Part of a small language model's weights.
Size: width 256, 8 heads of 32, vocabulary 4096.
Architecture: no biases in attention or MLP, untied embeddings, normalized queries and keys, some layers without attention, local attention windows, a smear gate, an embedding shortcut, capped logits.
Each number is 200 + 20 x the weight over its row's rms, rounded and kept within 0 to 999. Layers, rows and columns count from 0. The size before them is the row's rms in percent of the matrix's.

# layer 11 MLP down, 256x704, rms 0.0493, rows 231-255, columns 256-319
096,226,194,218,175,218,248,220,222,184,211,250,211,193,197,224,209,201,201,190,172,196,202,217,207,202,160,201,194,171,208,200,235,192,198,176,211,237,171,200,192,186,212,209,147,194,194,204,191,190,206,182,193,180,201,184,206,192,176,198,219,232,207,216,203
100,215,227,158,226,175,197,204,177,211,198,230,210,220,229,168,226,198,169,175,210,191,167,226,211,198,240,193,208,188,175,237,223,225,263,194,188,206,260,203,193,191,249,212,176,186,212,187,214,157,191,239,195,192,236,219,214,199,182,199,207,194,205,183,221
102,180,229,214,179,215,173,194,212,182,199,190,216,199,195,229,184,178,200,178,233,179,186,163,243,223,223,198,190,204,206,190,209,210,208,205,168,171,200,213,204,227,169,198,189,183,199,204,202,205,185,187,170,172,209,190,190,197,225,201,217,175,223,229,164
101,233,201,209,199,247,221,208,188,194,228,189,171,194,183,195,152,188,251,192,207,222,226,201,184,207,213,199,194,200,179,185,197,204,223,180,183,211,171,173,214,179,188,192,211,216,204,227,183,204,174,177,193,210,173,254,147,163,198,177,185,201,215,195,212
103,213,166,160,184,196,184,233,189,206,250,214,177,194,197,175,197,198,205,206,221,191,214,203,187,222,202,197,187,186,201,246,197,187,180,187,187,196,199,190,214,161,199,228,222,188,197,208,175,200,201,241,152,197,212,219,189,173,233,209,217,186,205,200,201
097,203,170,203,237,164,185,194,222,204,193,192,203,183,154,207,236,169,186,178,231,161,233,206,177,200,211,178,216,189,183,194,231,203,184,164,165,210,212,199,166,173,174,210,210,177,190,175,183,187,228,181,196,194,184,183,165,219,183,176,193,208,259,208,226
100,193,210,209,218,179,212,175,192,207,211,210,193,157,214,197,222,179,202,155,213,211,192,178,188,246,189,211,208,218,241,231,234,210,190,215,200,196,203,170,206,230,206,194,232,199,236,195,241,208,204,212,182,182,236,212,207,242,202,175,198,197,207,230,234
102,218,188,232,226,189,209,178,203,219,213,224,207,193,203,194,188,187,223,188,205,190,154,202,203,228,212,219,219,188,186,214,242,206,215,205,203,184,169,212,246,186,201,164,182,167,211,206,183,214,194,212,194,204,206,200,218,231,197,217,176,200,201,213,203
101,203,217,201,193,197,200,206,192,238,208,238,211,191,164,208,192,186,190,214,214,245,176,190,216,161,195,195,191,170,187,214,194,199,203,195,210,162,165,189,216,215,199,209,209,158,178,148,247,207,167,219,179,211,212,214,203,206,201,248,199,204,175,201,211
097,199,202,220,211,198,207,213,185,170,206,233,194,194,204,162,217,179,228,197,214,192,186,205,177,172,182,183,190,181,190,217,188,168,183,194,190,162,194,230,191,170,209,186,224,240,157,204,184,191,186,174,220,232,221,198,176,212,190,148,228,216,196,227,230
104,229,199,196,202,180,205,178,193,200,157,230,182,225,207,219,181,178,215,209,160,229,180,184,156,191,189,196,183,220,202,202,178,182,196,199,211,195,207,217,206,192,220,218,202,204,204,237,171,205,191,207,222,179,215,178,204,144,187,176,197,212,188,188,174
098,187,206,216,194,237,172,204,206,159,212,205,197,214,220,199,214,214,192,222,174,202,229,216,176,215,215,176,176,179,204,250,203,155,170,179,173,206,210,221,220,207,217,220,181,200,187,220,195,217,237,170,213,236,196,196,232,177,177,193,202,232,199,229,213
099,185,171,162,197,222,179,204,195,183,198,191,181,208,214,168,199,214,184,215,185,200,212,205,175,211,232,238,238,192,173,216,191,197,241,229,182,229,193,214,172,194,217,230,199,213,162,211,185,183,241,174,229,208,220,202,190,167,198,188,195,215,229,147,230
105,203,233,168,240,221,191,187,209,215,212,188,204,212,203,212,220,204,192,204,186,193,211,186,170,216,223,195,179,182,209,209,201,216,188,184,204,219,162,210,213,210,207,202,190,247,198,209,194,205,222,215,169,172,197,225,219,184,250,177,220,219,197,206,217
098,225,232,210,196,168,169,197,197,206,198,181,211,168,192,163,185,224,196,209,173,191,182,212,191,196,177,195,219,177,221,204,195,174,201,202,213,174,203,198,166,185,169,193,158,222,188,217,201,201,192,215,187,196,222,175,208,196,207,192,170,189,185,226,221
094,250,174,186,208,204,222,216,224,203,213,213,174,202,211,226,207,199,227,211,180,212,226,207,191,201,187,185,187,205,213,196,194,188,223,198,209,205,215,218,175,201,189,180,194,187,216,199,162,194,211,246,199,169,244,208,192,152,174,226,198,226,186,204,200
100,182,203,218,208,177,207,195,189,197,176,253,157,183,186,211,183,199,194,222,216,162,166,210,196,187,193,194,211,197,206,165,237,173,228,212,189,179,187,227,208,210,186,200,197,183,199,203,213,210,172,190,191,176,206,185,224,166,179,181,181,188,217,219,198
092,186,198,212,203,179,237,192,243,200,166,210,215,192,205,190,235,240,218,230,157,186,246,186,196,209,196,156,190,218,224,192,196,163,237,212,216,213,213,189,227,222,194,191,189,221,228,185,203,195,195,169,211,222,206,224,172,200,197,192,161,204,227,169,192
101,224,165,185,203,205,194,185,181,212,180,182,202,232,184,187,168,208,214,230,192,201,225,199,223,227,214,211,261,174,181,165,173,197,213,195,217,231,186,181,229,214,189,216,229,222,197,182,203,185,224,207,195,215,213,238,233,180,225,182,200,159,207,171,162
098,228,197,181,181,196,166,245,198,160,219,169,182,198,175,168,235,184,245,236,237,200,202,211,206,186,188,218,196,213,189,178,197,208,227,213,180,234,227,191,186,231,216,186,203,205,226,208,223,183,201,210,187,178,184,185,205,192,185,180,206,201,226,209,230
108,166,167,205,211,213,235,227,220,228,191,238,205,256,206,202,213,218,192,185,231,220,248,208,179,218,202,194,181,205,200,214,196,174,192,208,215,214,185,178,187,214,174,171,188,225,181,210,193,208,187,200,210,200,202,222,220,156,192,189,242,227,191,194,222
097,219,193,209,187,189,217,187,207,200,200,210,192,192,140,196,164,201,199,221,214,170,188,209,160,222,166,211,204,187,187,200,219,196,207,192,176,225,223,173,172,229,210,192,210,214,147,188,193,239,222,190,167,225,173,200,197,219,209,181,227,183,169,193,162
096,208,194,174,191,227,217,210,181,212,215,241,190,183,206,191,230,197,201,211,183,227,170,207,195,169,186,225,175,207,198,215,234,199,235,171,209,218,177,213,225,180,223,190,224,213,170,209,239,178,191,213,201,200,194,165,169,188,183,187,186,241,195,205,230
096,183,193,190,156,172,180,185,180,186,201,233,206,194,185,218,223,170,195,206,224,209,171,218,218,182,210,195,218,170,175,223,151,204,196,205,196,235,171,162,212,174,218,190,200,196,195,187,211,180,258,225,220,231,213,216,213,197,238,203,173,174,166,199,186
101,207,215,190,220,213,169,204,209,198,210,184,191,170,194,199,193,176,188,192,215,248,165,219,181,209,176,208,191,169,212,206,219,218,234,197,226,260,188,168,228,219,178,252,223,207,188,175,210,213,237,220,209,182,198,194,215,193,190,207,172,187,225,184,217